config.yaml
activation: "geglu"
extras: ["capped logits"]
schedule: "wsd"
Each number is 128 + 32 x the weight over the matrix's rms, rounded and kept within 0 to 255. Layers, rows and columns count from 0.

# layer 4 attention value, 128x128, rms 0.146, rows 52-63, columns 0-127
[[ 78 112 127 179 111 184 170 132 109  99  94  98 133 143 177 135 108 155 176 123 101 255 109 176 172 164  70 115 102  64 161 137 154 156  83 158 125 159 110 150 171 107 164 172 163 169  96 111  75 144  99 131 146 146 130  99 197 230 107 117 126 132 137 192 127  97 163 154 223 105 133 156 114 158  97  30 102 106 170 131 163 124  90  74  75 160 136 127 142 113 111 194 177 162 144 169 135 130 106 110 149  75 170  92 156 107 148 176 131  77 100  88 113 122 192 100 107  92 146 141 193 115 190 129 140 131 178 113]
 [ 89 204 219 173 102  80 149 161 162 106  91 102 108 115 136  95  68 142  61 113 178  98 110  83 125 110  95 106 121  93 169 113  93 103 129 207 144 181 100 167 153  83 129 101 175 164 117 162  98 108 161  90 148 103 120 164  56  98 189  93  98 136 156 127 160  90 130  78 108  96 116 199 232 112 206  86 201 171 101  53 104 126 142 145 170 198 162  85 127 152 132 133 144 148 112  72 106  85 162 103  35  55 121 143  90  68 121 117  97  94 182  90 136 113  94 121 137  90 116 182 104 138  79 163 185 122 100 196]
 [106 206 139 163 149  67 152 139  92 110 141 174  94  97  87 135 105  55 111 150 198  72 166 123  72 127  93 148 151  70 140  85 224 158 108 143 148 179 155 150 128  86 151 118 119 125 109 102 152 103 123 151 133  95 173 138 125  74 122 182 108 137  59  87 123  52  85 103 131 163 167 224  99 139 129 138 115 111  89 106 113  80  85 135  95 136 130 104 167 103 145 131 196 119 167 116 168  61  95  73  99 145 152 129 146 113 113 153 185 132 124 139 115 117 136 100 124 190 150 125 107 136  74 127 120 163 102 112]
 [157 131 109 196  94 155  88 183 174 129 103  98 133 116 140 149 183 176 121 149 130 152 156 163 158 140 100 118 130  67 120 133  92 115 127 173  94 118  73 147  93 182 163 188  85 147  99 118 207  50 162 153 101 126 143 187 163 110 153 121 121 183 209  96 179  80 147 140 134  72  73 150 104 116  87  98  64 153  97 114 160  93  65 130 128 198 136 140 155 122 145 139 101 169  96 135 156 119 110 122 126 169 229 133 144 123 134 128 133 123 112 161 166 159 175  82 186 180  76 126  99 113 100 137 139 172 103 123]
 [ 80 126 112 136 167 107 113 150 135 111 107 107 129 124 101 145 113 121 100 170 152  70 138  44 124 129 123 135 147 132 113  69 174 130  88  81  94 145 185  57  84 128 144 125 139 167  87 122 138 139 140 183  78 130 117 124 151 151 168 114 125 160 129 106 129 178  90  51 113  87 181 143  85 161 147 113  97 177 119  78 114 148  86 130  84  89  38  78 149  76 167 169  39 142  92 128 119 167 158 132 154 152 133 104  82  95  30 143 169  87 140  70 173 180 112 159 111 123 136 117 103 140  46 115 136  99 226 106]
 [114 123 136 163 174  77 155  99  84 116 194 155 135  90 130 138 138  76 122 102 107  52 107 149 147  86 120  89  87 150 145 186 132 103 153 174 161  68  83 200 217 109 184 137 158 142 135  70 116  97 142  60  74 134 133  84 121 117  76 198 159  70  77  90 114 207 139 143  89 144 125 127 150 128 116  95 114 109 151 120 147 139 163 148 176 182 114  98 199 126 128 146 151  85 135  89 110  61 111  95 107 128 102 146 126 228  88 129 143  47 106  70 185 177 171  76 159 141 107 161 139 174 160 109 156 108 133 151]
 [146 105 158 175 132 126 169 162 144 127  93  95 150 168 148 106 115 157 169 146 154 121  76 195 101 155 163 111  72 180 136 125 117  57 137 142 142 102 135 100 153  72  97 137 165 211 106  76 111  83 130  84  98 125 122 137 125 211 143 107  44 167 143 141 132 109  75 118 121 167  85 164 163 148 100 130 113 122 114 128 107 126 165 199  97 154 119 105 152  73 136 125 163 148  71 101  81 182 114 204  96 145  95 166  68 220 111 200 111 115 176 105 138 186 107 150 140 122 150  47 164 154 132 160 137  73 131 195]
 [128 107 120 130 144 143  95 164 181 184 132 129 145 182 130 244  97 101 136 176 100  67  77  88 114 150  55 154  95 100  82 142 156 174 123 156 122  51 133 129  96 161 145  74 146 164 137 173 157 149 122 137  85 193 130 160 100 186  99  95 116 159 101 164 163  91 119 128 170 138 153  32  73 136 142  59 124  93 129 125 141  93 174 135 169 119 126 127  93 149 125  66 145 106 166 149 146 119 199 191 120  93 110 186  99 146 106 117 214  90 138  79 169 181 146 136 138 198 177 131  87  53 175  74 121 248 103 228]
 [ 83 173 151 104 138 160 122 200 150 135 117  56  76 187 121 111  54  76  79 125  98 150 178  99 155 128 146  76  70 176 110 156 134 166 144  85 161 164 173 166 121 102  96 129 174  97  88 200 114 211 144  92 121  85  89 156 169 126 134 178 121 129  80 182 188 107  71 153 165 162 110  82 119 155 142  83 105 155 197  95  97 143 103 153 131 152 158 158  66 159 107 149 137 162 149 107  88 143 141  68  97 137  99  62  94 136 115 168 143  77 150  93 144 142 136  84  92  96  94  95 149 124  80 123 140 120 119 131]
 [109 176 178 144 124 132 199 139 181 172 121 138 129  58 109 171 112 139 140 164 107 162 125 170 146 147 209  28 112 108 100 117 140  96 106 103  17 152 143 146 172 139 118 187  49 151 210 116  88 158  95 155  62 102 125 161 124  79 120 175 114 107  94 108  90 135  97 142  71 104 165 166  51 137 118 172 101 157  76 149  87 156 107 105 158  85 111 168 114 199 153 129 160 122 133 111 123 123  40 183  89 138 209 104  27  91  99  52 114 126 133 173 139 121 140 154 128 152 193 111 126 138 140 137 106  49 107  93]
 [167 105 215  54 146 160  59 144 127 136 154  98 146 139  56  87 133  54 119  52 188 150 103 164 132 148  98 160 177 151 112 208 108  64 117  55 163  89 114 159 159 110  97 206 111 143  86 145 164 127  85  58 131 110 104 126 130 121  85 113  85 130  59 123 129 120 126 119  82 111 119 196 176  99 162 152 162 108 125 112 139  57 143 172 132 120 106 123 138  91 146  89 130  93 119 136  75  83  80 174  74 183 115 128 135 155 158 192 161 116  53 225 107  91 100 127 115  73 112 119 142 161 165  91 137 149 101 107]
 [113 130 101 123 158 191 157  74 134 168  51 111 161  66 150  98 133  48  99 156 174 189 109 174  80 166 124 181 114  40 103 126 135 182 133  97 127 110 184  78  91  99 151 175 166 103 132  57 136 104 113 166 146 103 123 132 140 128 119 163  84 112  69 121 191  76 123 132 131  85 138 159 143 147 189 128 164 147 109 115 147 120 169 117 137  87 147 161 187 108  47 188 162 147 165  87 156 126 139 121  63  65 103 108 175 127 133 146 134 119 182 168 135  82 147 149 147 120 138  85 107 111 156 174 110  86 157  87]]
# layer 4 attention output (transposed), 128x128, rms 0.595, rows 52-63, columns 0-127
[[ 97 136 136  98 145 153 188 125 255  44 165  89 132  68 131 166 119 116 121  55  85 158  50 142  82 116 120 123 169  78 165 103 119 134 137 138  62 121  88  95  96 147 133 120 118 185  91 103 115   1 130 190 129 110 119 112 117 120 177 187 100 131 145 204 112 141 121 184  60  89 120 136 159 179  72 149 131 128 132 128 171 129 139  49  61 255  49 172  36 159 140 148 117 148 135 145  55 124 119 133 150 226 192 107 107 111 105  79 132  54 180 131 139  66 168 119  67  78 140 118 210  53  55  83 171 135 113  70]
 [163 187 129 153  54 192 164 177 113 127  84 184 153 158  96 147 109 118 182 117 161 152  93 111  99 140 104  67  68 230 230 132  98  77 150 151 156 154 118 174 114  51  62 195 174  75 197 156  88 186 144 200 119  82 119 178  48 164 245 147  61 110  82 127 195 156 184 135 155 166 155  93  75  86  94 161 131 121 160 203 134 139 151 181 151 181 156  66 168 127 125 112 153 144 208 180 160  85 202 198 136  57 152 169 116  47 176 141 145 108 200  55 101 132 197  63 189 185  86  91 142 140  90 131 158 179  79 131]
 [135 152 175 135 124 134 145 120 168 141 173  82 154  62 255 192 110 179 124 219 178 143  94 165  96 132 102 111 120 166 123 138 108 137 135 177  65 146  95 150 119 115 149 115  82  75 136 147  72 170 155 168 104 100 172 157 136 119 156 170 112 117 139 171 108 132  53 154 176 149 160 188  39  88 160  93 186 120 108 122   0 102 188 134 144 170 153  53 184 124 120 181 162  66 134 120 151 145 102 106 141 111 135 119 101  88 126 114 144 110  78  94 179 143 137  99 150 177 164  71 131 123 161 108 176 201  99  99]
 [173  79 167 186 126 160 120 149 139 114 137 104 137  99  49 100 189 141 133 135 157 112 117  84  82 208 146  93 228  81 139 131 184 160  85 135 128 153 106 118  14 132 178 136  42 111  67 160 138 108 118  88  90 152 154 151 166 176 223 103 148  96 136  96 130 137 116 164 202 114  67 155 190 190 159  67  24 114 160 101 108  97 138 102  96 186 107  64 117 151  88 141 105 132 105 134 204 116  62 112 191 120 144 132  69  94 202 206 172  56 125 131 103 158 137 148 187 178 132 102 223 118  66 129 162  94 129 117]
 [175 174 156  78 137 136 125 110  68 110 120 147 139 133  59 192 166 142 176 168 167 136 130 106 118 159 156 119 134 138 101 184 129  94 114 160 152 139 202 103  81 186 115  74 129 134 143 114  76 156 179 196 109  61 130 168 163 197 120 158 155 156 164 132 125 145 110 105 128 187 124 151  86 127 154 101 131 116 135 123 142  77 200 148 167 114  73  52 120  64  89 126 156  97  54  97  86 197 192 105 197 130 135 154 130 117 157 109 125 169  71  68 195 130 146 103  54 115 122 129  96  57  78 134  51 130 155 181]
 [121 141  83 183  88  97 133 119 195 134  89 168 193 188 255  35  79 136 100 191  91  98 162 119 146 130 128  66 131 138 134 171 170 129  65 189 135 189 115 128 163 141 123 120 108 182 127 160 116  44  99  11 117 136 166 108 154 138  98 157 106 114  85 122  78  93 115 121  98 136 155  98 135 136 120 233 106 216 133  96 101  78  97 155 131  90  85  66 166  55  77 146 125 104 149 161  59  91  88 195 218 122  94 120 146  98 119 136  88  72  98 114  94 160 215 112 149 145 107  69 100 132 152  96 122 172 154 124]
 [165 165 123 196 119 179 197 134 164  66 191 187 162 150 111  88 143 140 195  77 159 172 117 178  23 132 153  92 174 123 161  85 217 122 100 117 153 145 206  41 179 122  71 138 196 129 181 130  93 210 128 156 118  83 160 113 229 213  82 163 114 103 118 137 103  95 158 139  98 170 177 158  68 153  96 203 141 226 190 147 150 119  76 153  74 123 103 145  89 138 134 182 104  90 145 151 135  84 235 204 103 195 139 102 128 145 194 161 149  88 139 217 127 136 141 102 160  21 107 119  89  51 143 141 131  95 106 173]
 [142 135 214 106 157 142 159  51 173 147  47 127 150 203 161 138  85 194  93 156 168  45 151  60 161  77  97 165 119  94  56 142 182 172 217  77 149  97 113 119 145 112 138 189  88 104 139 160 179 177 160 152 229 173  72 147 102 129  64 205 112 169 165  92   9  86 134 115 137 118 143  39 103 173  88 160  98 101 127 219 121 157 149 160 137 237  88  87 116 109 141  33 185 141 145 146 157 128 102 149 178 164 101  90  89 189 230 135 157 161  74 209  55 143 135  77 116 192 210  90 160 114  80 110 114 130 123 140]
 [119 147 117 176  79  80 181  60 111 114 111 189  69  19  88 183 132 113 146 112 137 151 119 105 167  83 149  41  83 121 144 125 155 145 101   0 104  56 165  78 179 148  99 177 143 137 164 103 106  84 116 123 115 121 190  61 161  84 155 255 132 176 167 229 179 131 114 105 168 119 162 130 149 157 122 103 162 143 112 149 188 183  95 126 168 175 170  88 114  99 157  67 105 125 161 135 167 146 186 202 188 122 159  65 178 130 116 130 159  86 117 100 150 155 199 134  89 135 134 138  92 225 101  60  94 180 134 142]
 [139  88 156  39  60 122  97 189 101 189 193 147 125  58 100 138 148 139 142 140 185 188 109  97  75  72  89   0 128  83 131  54  65 158 159 144 101 162 113  83 158 111 139 161  28 182  98 170 135  30 104 117  53  86  96 130 202  94 130  82 217 113 187 103  57 147  61 105  96 212 115 175 116  51  88 151 138 152 151 128 151 142  72 156 149  91 148 133  88 154 130 196 209 106 134 162  83 201  71  99  43 144 130 138 120 118  95 149 109 173 127 208 131 128 154 121 121 194 152  82  95  66 125  89  97 119 102 121]
 [ 70  80  93 215 176 138 107 146  87  74  92 142 117 138 141  88 173 133 104 144  92 154  84 166 119 115 121 223 104 155 175 145 158 207 137  67  84 156 114 190 108  93 188 114 148 168  74 154 145 151 182 128 111  91 176  87 149 155 122 212 151 128 114 223 139 134 134  95 171 178 185 142 120  55 165 115 135 178 120  84  45 104   0 165 161 107 239  98 147 158 140 181 101 170 223 117 138 109 122  90 126 206  47 170 162 150 103  90  81  96 128 151  60 117 125  92 109 111 146 165 119 201 183 162 210  88 141 100]
 [164 162 202 135 112 174 133 102 146  25 168  71 150 132 173 117 163 177 122  90 179  26  14 182  90 109 119 101  55 101 175 108  60 147 150 110  66 158 180 101  86  88 131 135 196 139  95 181 104 145 142 145  87 111  73  96 106 160  65 109  70 151 156 176 113 193  39 158 153 136 189 160  84  75 225 127 126 108  50 149 107 137 154  64 170 146  89 108 166 159 127  84 157 133 129 140  50 153 108 127  44 121 192  78 121  99 118 118 169  82 145 107 173 107  92 163 143  98 158 194 108 106 122  74 170 100 127 101]]
# layer 4 attention query, 128x128, rms 0.117, rows 64-78, columns 0-127
[[115  97 151 127 102 110 159 141  69 140 108 157 140 170 141 117 110 123 117 100 129 109  98 124 117 115 121  76 143 177 169 135  96 117  65  89 139 139 126 123 145 157 111 140 146  90  83  85 113 155 150 177 117 105 106 135  84 155 145 136 133 144 171 148 146 145 136 128 137 105 106 157 106 147 116  99 142 157  83 118 147 148  98 166 138 147 255 139 165 135 109 118 127 138 125 113 153 111 133  77 132  95 158 150 121 123  69 117 113 160 128 124 154 126 183 140 122 124 155  99 120 104  57 185 135 157 145 111]
 [114 110  97 153 119 128 134 147 151 184 127 112 147 128 129 154 153 136 136 108 114 148 188 140  55 175  85 100 143  94  99  77 134 142 232 145 174 148  91 189 129  22 125 116 127  80  93 167 144 135  99 184 140 191 138  83 145 151 176 144 110  30  72 128 105 125 109  93  86 160 133 111 104  80 163  98  47  64 109 195 112 140  39 117 109 110  67 128 122 176 150  92 150 146 150 130 160 101 176 186  81 184  81  88 127 181  98  87 168 167 136 180 134  85 102  72  90 151 132 107 129 162 201 105 152 168 106 164]
 [116  83 115 101 155 147 110 163  90 103  72 186 156 172 153  61 142 134 164 127 114 116 133 134 137  58 134 143 117 139 172 107 137 165  40  85 123  64 165 120 126 171 113 144 105 163 136  71  87 103 186 126 127 106 179 141  81 147 129 105 104 127 144 191 135 111 127 108 110 131 139  96 150 143 115 135 152 166 106 110  92 186 130 141 183 102 175  92 133 122 137 130 153 152 159 152 120 146 109 100 139 126 136 148 153 111 143 117  97 164  86 173 123 168 152 126 139 102  93 124 128 122 159 119 106 160 167  96]
 [162 115 140 148  95 131 121 103 151  91 133  95 139 188 112 134 144 129 121 115 174 148 152 105 125 167 108 124 113  84  93 118 123 152 130 137 175 109 119 101 103 133 126 117 124 135 162 153 129 174 125 128 173 134  92 104 114 106 155 107 131 102  77 135  91  97 125 164 109 179 112 101 166 121 142 149 109  71 105 148 117  82 140  74 116 149 117 130 156 122 135 147  97 127 141 132 171 105  99 170 102 139 150  68 147 166 143 133 177 115 141 144 134 111 127 116 119 112  87 121 137 111 121 107 121 129 102 124]
 [125  95  90 139 132  99 107 105 118  75 123 128  98  99 158 101  76 129 117 159 110 120 183 133 140  84 167 170 115 105 110 151 142 155 101 127 140  78 163  49 130 255 143 123 116 210 129 131 177 121 147  13 100 101 142 104 166 115  76  86 143 173 180 117 110 122 139 104 120  76 128 142 171 161 155 114 112 167 129  96 130  93 234 152 163 110 172 154  91  89 113 156  95  99 112 153  89 170  70  81 124 109 136 111 143 148 115 169 102  73  96 122 141 207 155 177 153  90  82 139  90 107 141 166 107  83 163 126]
 [171 120 220 124 128  83 118  91  20  92  60 226  57 224 192 148  99 134 170 110 123 142 111 159 124  78 145 134  83 192 135 115 136 158   0  65 118 143 160 110 172 194  57 197 147 103  99 167  60 129 139 122 138  92 119 207  24 187 112 113 114 172 112 185 187  97 104 128 121 171  74  87 201 151  87 156 117 236  78  71 156 203 156  58 180 146 172 119 130  86  51 112 140 136 185  71 139 137 154  61 145 186 214 175 143 105 100 146  68 119 130 112 119 131  99 177 158 110 195 161 116  82  47 152 131 175 153  53]
 [136  43 158 110 120 124 163 109  54  92  47 155  90 184 173 102  87 115 179 154 116 134 128 174 180  80  93 150 103 179 151  91 150 211   0  78 132 120 184  99 185 186 121 156 104 136 142 134  58 125 157 105 116 121 158 182  37 137 177 107 108 150 152 145 139 120 132 152 105 137  58 112 185 165  75 153 188 213  98  72  90 161 146 132 206 135 169 127 136  94 103 131 160 130 165 100 126 152 113 135 147 206 165 157 194 121 137 114  81 156  91 191  91 138 116 137 182 126 140 120 134  95  93 113  97 157 173  56]
 [129 135 114 141 169 108 114  96 144 120 137 122 110 101 112 130 156 123 123 127  82 117  97 153 127 164  71 167 124 105 124  82  92 116 177 154 179 151 127 149 147 128 124 130 144  91 163 121 149 114 131 119 110  99 166 133 113 128 110 110  89 119 177 122 138 109 127 107 128 122 126  84 163 137 124 155 120  73 146 139 142 134 143 179 129 127 151 112  97 120 116 126 111 144  84 154 163 164 117 149 110  93  89 111 127 169 191  89  88 111 153  92 142 167 137 135 103 115 167 171  93 111 154  88  91 107 136 148]
 [127 141 109  87 119  97 166 123 113 172 100 147  82 175 145 142  66 121 100 139  83 114 201 139 140 108 111 125  91 153 111 102 156 133 127 138 177 181 151 135 136 151 133 143 108 101  92  98 162 127 110 111 138 104 100 132 148 168  78 155 184 125 114 148  93  74 128 144 164 135 130  65  79 121 140 150 115 117  37 156 146  87  69 139 168 143 146 114 119 171 151  88 112 115 104 123 141 121  90 134 127  85 112 100 128 137 105  95 148 162 112 137 108 113 143 120 113 173 140 168  96 175 170 166  73 132 145  93]
 [120 141 141 142 124 110 114 153 133 125 166  94 158 109 137 156 156 109 116 131 136 120 105 149 146 145 129  97 107 133 110  89 118 120 145 133  93 172 112 158  77  82 127 175 120 153 145 125 100 115 142 160 109 104 122 102  90 136 122 197 116 188 155 129 158  93 124 114 122 194 112 155 164 110 137 163 145 134 124 164 151  74 145 108 138 132 104 131 123 125 149 147  78 165 101  93 150 106 157 127 162 127 157 133 148 116  92 125 154 133 148 144 128  88 161  88  83 164 147 158 120 158 115  77 153 109 143 124]
 [117  83 128 109 118 107 153 155 118 149 119 138 165 146 147 142 109 121 140 141  91 161 146 112 152 152 103 134 104 171 118 124  92 141 151 101 132 106 154  77 123 164 119 146 114 101 170 117 106 152 191  92 134 104 132 132 123  76 149  96 135 148 137 144 127 126 122 143 180  75 158 158 209 119 101 117 200 147  81 115 101 140 166  98 131 103 173 173 156 130 154 147  79 153 148  92  72 115  79  59 122 155 149 176 113  84 120 106 102 120 114 113 109 161 119 108 156 145 140 113 149 107 135 108 155 140  85 145]
 [ 96 154 163 130 100 148  86 100 125 108 148 115 141  83 154 140 165 123 139 107 143  94 108 105 140 122 137 140 138 123 134 146 101 132 157 111 147 148 107 124  83 115 181 170 156 102  81 176 121 153 158 148 139 100 118  77  87 116 143 113 151 113  93 120 140 117 134 172 153 129 107 152 148 136 127 125 102 148 102 164 125  97  97 126  86 154 227 184 136 164 141 118 142 147 119 117 134  88  84 153 107 102 129 124 146 150 174 154  65 112 116 141 107 114 149 129 139 221 111 147 100  72  57 108 169 122 104 109]
 [134 166 139 133 119 124 105 124 173 162 123 125 112 150 132 176  61 101 123 133 130 196 164 131  91  89 187  51 196 126 132 144 136 123 124  99 137 112 138 130 128 114 141 153 100 110 126 151 132 127  97 135 139 146 113 138 142  86 199 102 134 140 106 118 127 138 164 109 143 148 119 114 120 111  82 105 115  93 101 185 106 142 106 141  99 126 156 133 114 117 106 149 118 155 102 139 159 108 155 161 111 144 142 120 108 125  77 181 127  80 126  66 123  92 158 132 149 135 101  98 124 127  94  80 116 131 157 152]
 [136 111 117 115 162 137  80 104 157 133 144 112 222 131 130 135 122 121 135 141 101 110 105 145  66 155 117 122 172 101 108 108 170 122 190 144 172 161 165 116 136 101  88 110 137 112 138 104 126 147  93 143 158 202 110  87 136 148  93  91  77 115 159 104 110 159 125 109 121 116 134  98 121  87 140 166 150 150 117 158 127  97 116 161  78 121  85 151 104  88 134 113 192 131 158 117 121 148 122 103 114 165 128 100 131 119 131 129 115 159 121 128 125  99 161 100 104  99 155 119 115 128 159 115 136 134 146 145]
 [119  72 130 164  92 123 113 133 158 113 119 155 122 103 144 156 128 113 151 143 136 112 140 144 102 119 159 127 109 164  42 164 108 100 150 167  89 116 121 122 134 155 143 152 159 144 133 138 151 149 139  75  69 117 105 112 126  96 125 102 163 104 130 144 162  79 124 150 125 108 124 149 132 124 174 190 137 140 177 119  93 125 154  74 131 134  54 125 152  87 133 168 118 127 122 132 111 149  90 114  98 164 120 102 130 129 142 114 152  86 157  92 151 115 138 125 145  96  78 153  64 128 145 192 135 119  70 114]]
# layer 4 attention key, 128x128, rms 0.113, rows 64-78, columns 0-127
[[128 159  98 185 135 106 115 138 159 163 164  61 104  80 107 155 154 157 123 116 103 126 169  74 107 114 167 149 121 112 136 146 121  89 125 143 126 179 142 137 131  92 131  93 125 160 162  97 147 116 129 106 124 105 156 171 154 133 113 192 173 124 119 158 129 117 177 124 147 175 182 179 113 110 139  96  84  72 128 163 120  77 104 159 156 147 117 224 121 113 142 199 110 110 114  96 166 105  95 127 128  98  93  78 114  59 183 138 158 139 131  86 161  97 126 124 109 153 112 150  87 152 144 157  91 133 103 146]
 [ 75  95  66  87 126 153 131 136 169 100 139 110 181 157 138 178  34 103 140 135 145  89 175  98 128  93 146 117 167 131  77 164 151 142 225  75 180 145 169  58 101 198 105 126 116 145 141 122 132 149 120  74 122 108 121  38 191 117  62  87 192 169 182  53  87 150 109  88  84  66 141 145  31 159 120  99 146 121 133  96 105 124 159 138  83 183 188 119 112 125 143 149 104  97 155 133  86 166  93 134 127 157 156  96 136 147 109  96 109  62 139 120 121 176 210  74  64  75  75  81  64 132 126 158  81 110 141 190]
 [ 87 128 171 103  57 211 101 139 151  58  74 155 186 126 178 174  75  77 141 100 115  65 204 102  78 121 133 119 136 177 123 152 127 152 189  90 175 155  84  62 108  90 132 147  89 175 122 173  92 173  98  95 101 142 210 107 132 128  93 173 212 148 106  69 146 135 155  76  76 126 146 122  15 219 107 132 120 151 215 101 101 142 101 115 165 225  39 126 121 167  97 154 120 101 180  61 112 181 163 170 154 202 171  74 165 163 156 175 148  82  68  65 153 174 134 133  92 137  38 144   0 174  91 138 169  95 191 170]
 [116 148 115 111 176 167 156 166 131 121 106 149 176  80 113 141 122 130 143 143  87 119 107 130 143  45 145 143 135 122 125  82  93 159 116 117  82 125 116 147 156 137 143  91 123 136 115 140 116 159 142 120 139 110 144  79 159 111 157 138 139 144 148 151 161 175 148 128 186  70 106 142 110 108  95 157 144 148 149  90 119 134 106 136  86  94  75 132 122 142 140 109 150 133 138  86 102 130 171 139 118  91 120 149 105 171 172 106  66  64 148 129 132  97  85 142 155  87 148 117 120 161 132 112 130 132 147 128]
 [ 83 114 125 102 158 128 172  99 140 135 133 119 124 214 100 170  97 137 133 170 118  96  98 108 194  93 153 164 137 150  90 111 164 135 149 115 110 177 165 110  97 108 102  95 134 141 146 138  98 129  99 122 163 138 130  79 139 138  81 118 165 153 113  70  77 129 141 127 142  91 123 119 101 128 131 158 141 131 172 115  88 114 144 119  87 147 105  98 168 123 110 151  99 101 173 109 132 126  98 168 129 111 149 142 137 115 148  85 138 114 154 131 140 102 152 100  66  62  89  93  83 120 122 170  72 157 109 195]
 [136 110 164  86 124 208 133 112 164 107  54 173 203 174 157  83  73  87 158 120 139  83 189 128 157  55 113 163 127 162 140 137 142 153 191  80 137 135  93  58  97 183  85 133 118 172 176 109  94 137 178  57 117 174 229 115 139 113 156  80 170 132 108  82 140 117 177  86 124  95 190 125  39 189 121 133 156 194 193 144  44 156 140  86  83 183 120 159 155 165 161 177 138 139 148 124 124 143  77 117 116 179  86  81 163 109 126  96 145  82  92  90 124 171 174 141  83 107  20  96  12 138 104 174 140 126 107 104]
 [102 117 103 148 116  70 107 150 128 151 158 104  91 131 106 163 121 142 144 142 112 137  97 135 125 168 145 112 152  90 108  84 134 126 128 129 161 148 161 124 141 132 163 121 123 102 114 135 177 112  81 151 131  79  42 133 143 127  77 146 131 133 153 144 131 138 146 180 157 141  87 130 165  41 167 108 132 102  82 102 177  93 114 170 140 105 138 119 116  67 103  94 137 129 130 109 152 114 148 103 124  92 162 148 103 122  79 149 100 161 155 172 146  97 106 130 132 117 203 137 198 105 124 101  98 156  93 119]
 [163 117 177  94 105 166 120 171 106 107  55 123 171 122 136 147 104 155 124 144 178 147 125 108 167 102 137 105 156 131 136  83 118 127 151  92 157 135 100  60 141 135 141 107 133 132 123 157  96 155  91  92 140 133 101 123 137 122 102 115 137  99  89 116 121 181 170 148 115 130 104 153  81 113 160 134 149 192 137 127  95 133 155 110  85 130  73 120 169 132 147 141 131 114 170 146 169  86 147 131 162 107 146 126 107  86  79 145 112 118  91 143 180 131 115 137 122  95  59  55 136 138 106 131 182 136 142  78]
 [119 130 156 147  73  87 114  88 116  91 117  94 112  95 135 107 143 141  87  91 139 132 106 142 121 147  97 105 133 121 159 131 169 118  73 163 143 131 188 171 133 127 130 216 186 148 111 168 120  78 185 149  95 125 138 158 109 137 144 126 130 152 152 126 138 142 115 126 171 145 147 143 160  99 131 115 113 188 117 124 156 131 114 154 126 120 165 190 128 120 126 206 140 117 130 115 104 130 144  94 102 153 114 116 176 145  97 207  98 188 134 124 109 137 163 120  83 132 188 155 128 114 138 113 165  77 118 119]
 [185 145 103 101 122 143 122 137 139 131 118 130 116 162 109 153 117 142 117  85 112 169  63  99 118 177 122 124  59 186 166 134 165 155 150 123 100  85 160 152 171 125 179  92 122  95 141  64 141 110 102 102 159 165 137 115 118  98 144 140 156 101 121 154  91 144 125 141 151 128 179 120 123 131 125  72 101 123 127  74 148 197 121 141 149 115  93  72 133 130  92 120 157 108 147 109 106  59  46 140 154 109  87 162 111  99 132 124 101 139 130 130 160 133 120 157 137 116 143  88 163 148 102 146  70 134 149 148]
 [ 83 193  93 139 163 122 130 101 190 133 132 105 127 106 109 127 137 154 143  99 135  99 105 113 161 105 127 184 200 116 122 149 155 142 140 117 126 126 152 132 133 155 133 119 107 158 113 106 128 116  41 133 153 143 159  95 121 149 125 124 126 146 110  71 126 118 169 162  63 187 117 125  68 134 133 135 156  84 160 149 119 140 133 141  99 159 110 119 139 126  94  98 141 123 132 187 107 113 155 191 105 139 156 133 167 146 189 139 133 124 176 135 138 109 148 139 173  77  90 109 129 137 104 135 147 150 114 153]
 [131 149  88 111 114  73 200 123 118 148 116 138 126  93 135 114 115 149 135 150 116 227 195 147 136 122 135 180 158 103 123 118 132 116  49 143  83  49 112 122 175 150  62  85  86 161 177  78  80  86  86 125 113 169 146 165 134 161 147  99  96 118  86 122  98 115 103 129 131 172 107 145 155 136 105 151 141 116 114  94 151 181 181 118 137  58 113 118 116 134 164 183 109 155  59 125 126 123 143 137 130 110 128 109 202 106 156 134 138 136 150 178 121 146 145 170 161 151 163 104 140 170 163 120  82 110 151 125]
 [116  88  99 138 133  91 186  92  80 144 120 167 118  84 122 144 170  99 185 114  42 121 132 115 159 141 112 136  92 127 137 145 152 188 130 128 114 131 118 140 169 117 142 144  78 131 154 156 131 141 145 129  92 128  98 145 120 166 116 112 150 159 134 159 158 101  79 151 121 130  96 159 146 106 111 164 198 100 168 129 163 142 118 138 228 126  82 136  99 131 107 101  95 127  76 137 163 175  60 120 112 135 128  64 115 192 124  89 120 107 103 167 122 119 115 134  94 115 122 156 142 156 126 129 191 170  46 121]
 [147 139 149 138  95 149 114 138 120 150 167 148  69 153 118  95 127 113 100 104 204 136  87  91 112 124 141  69 111 125 157  81 123 136 143 108 129  74 150 124 137 141 223 145  99 138  87 119 193 108 137 136 108 125 172 203 131 174 147 151 156 120 110 229 131 107 168 119 118 180 169 149 123 138 137 107  51  97 151  94 115 117 100 132 142 135 126 133 129 137 133 119 133 133 154 114 165  62 157 131 170 148 116 145 146 193  62 153 146 150 147 163 133 116 138 159 163 173 126 196 125 102  91 113 103 114 136  97]
 [173 183 105 110 157 151 139 104 123  97 149 129 102 149 123  93 165 137  92 103 170 150 101 105 110 169 116 112 130 106 163 173 114  92  78 113 144 135  73 113 124 154 134 114 137 127 153 105 163 133 123 119 172  77 112 118 141 161 172 119 110 124 116 118 122 146 130 129 141 164  72 113 143 164  84  99  86  97 141 114 177 129 142 145 142 121 182 145 121 165 129 129 106 129  91  85 131 105 149 134 146  66 122 115  80 141 163 143 143 111 125 168 139 119 115  69 119 200 141 128 151 120 126  67 130 156  98 144]]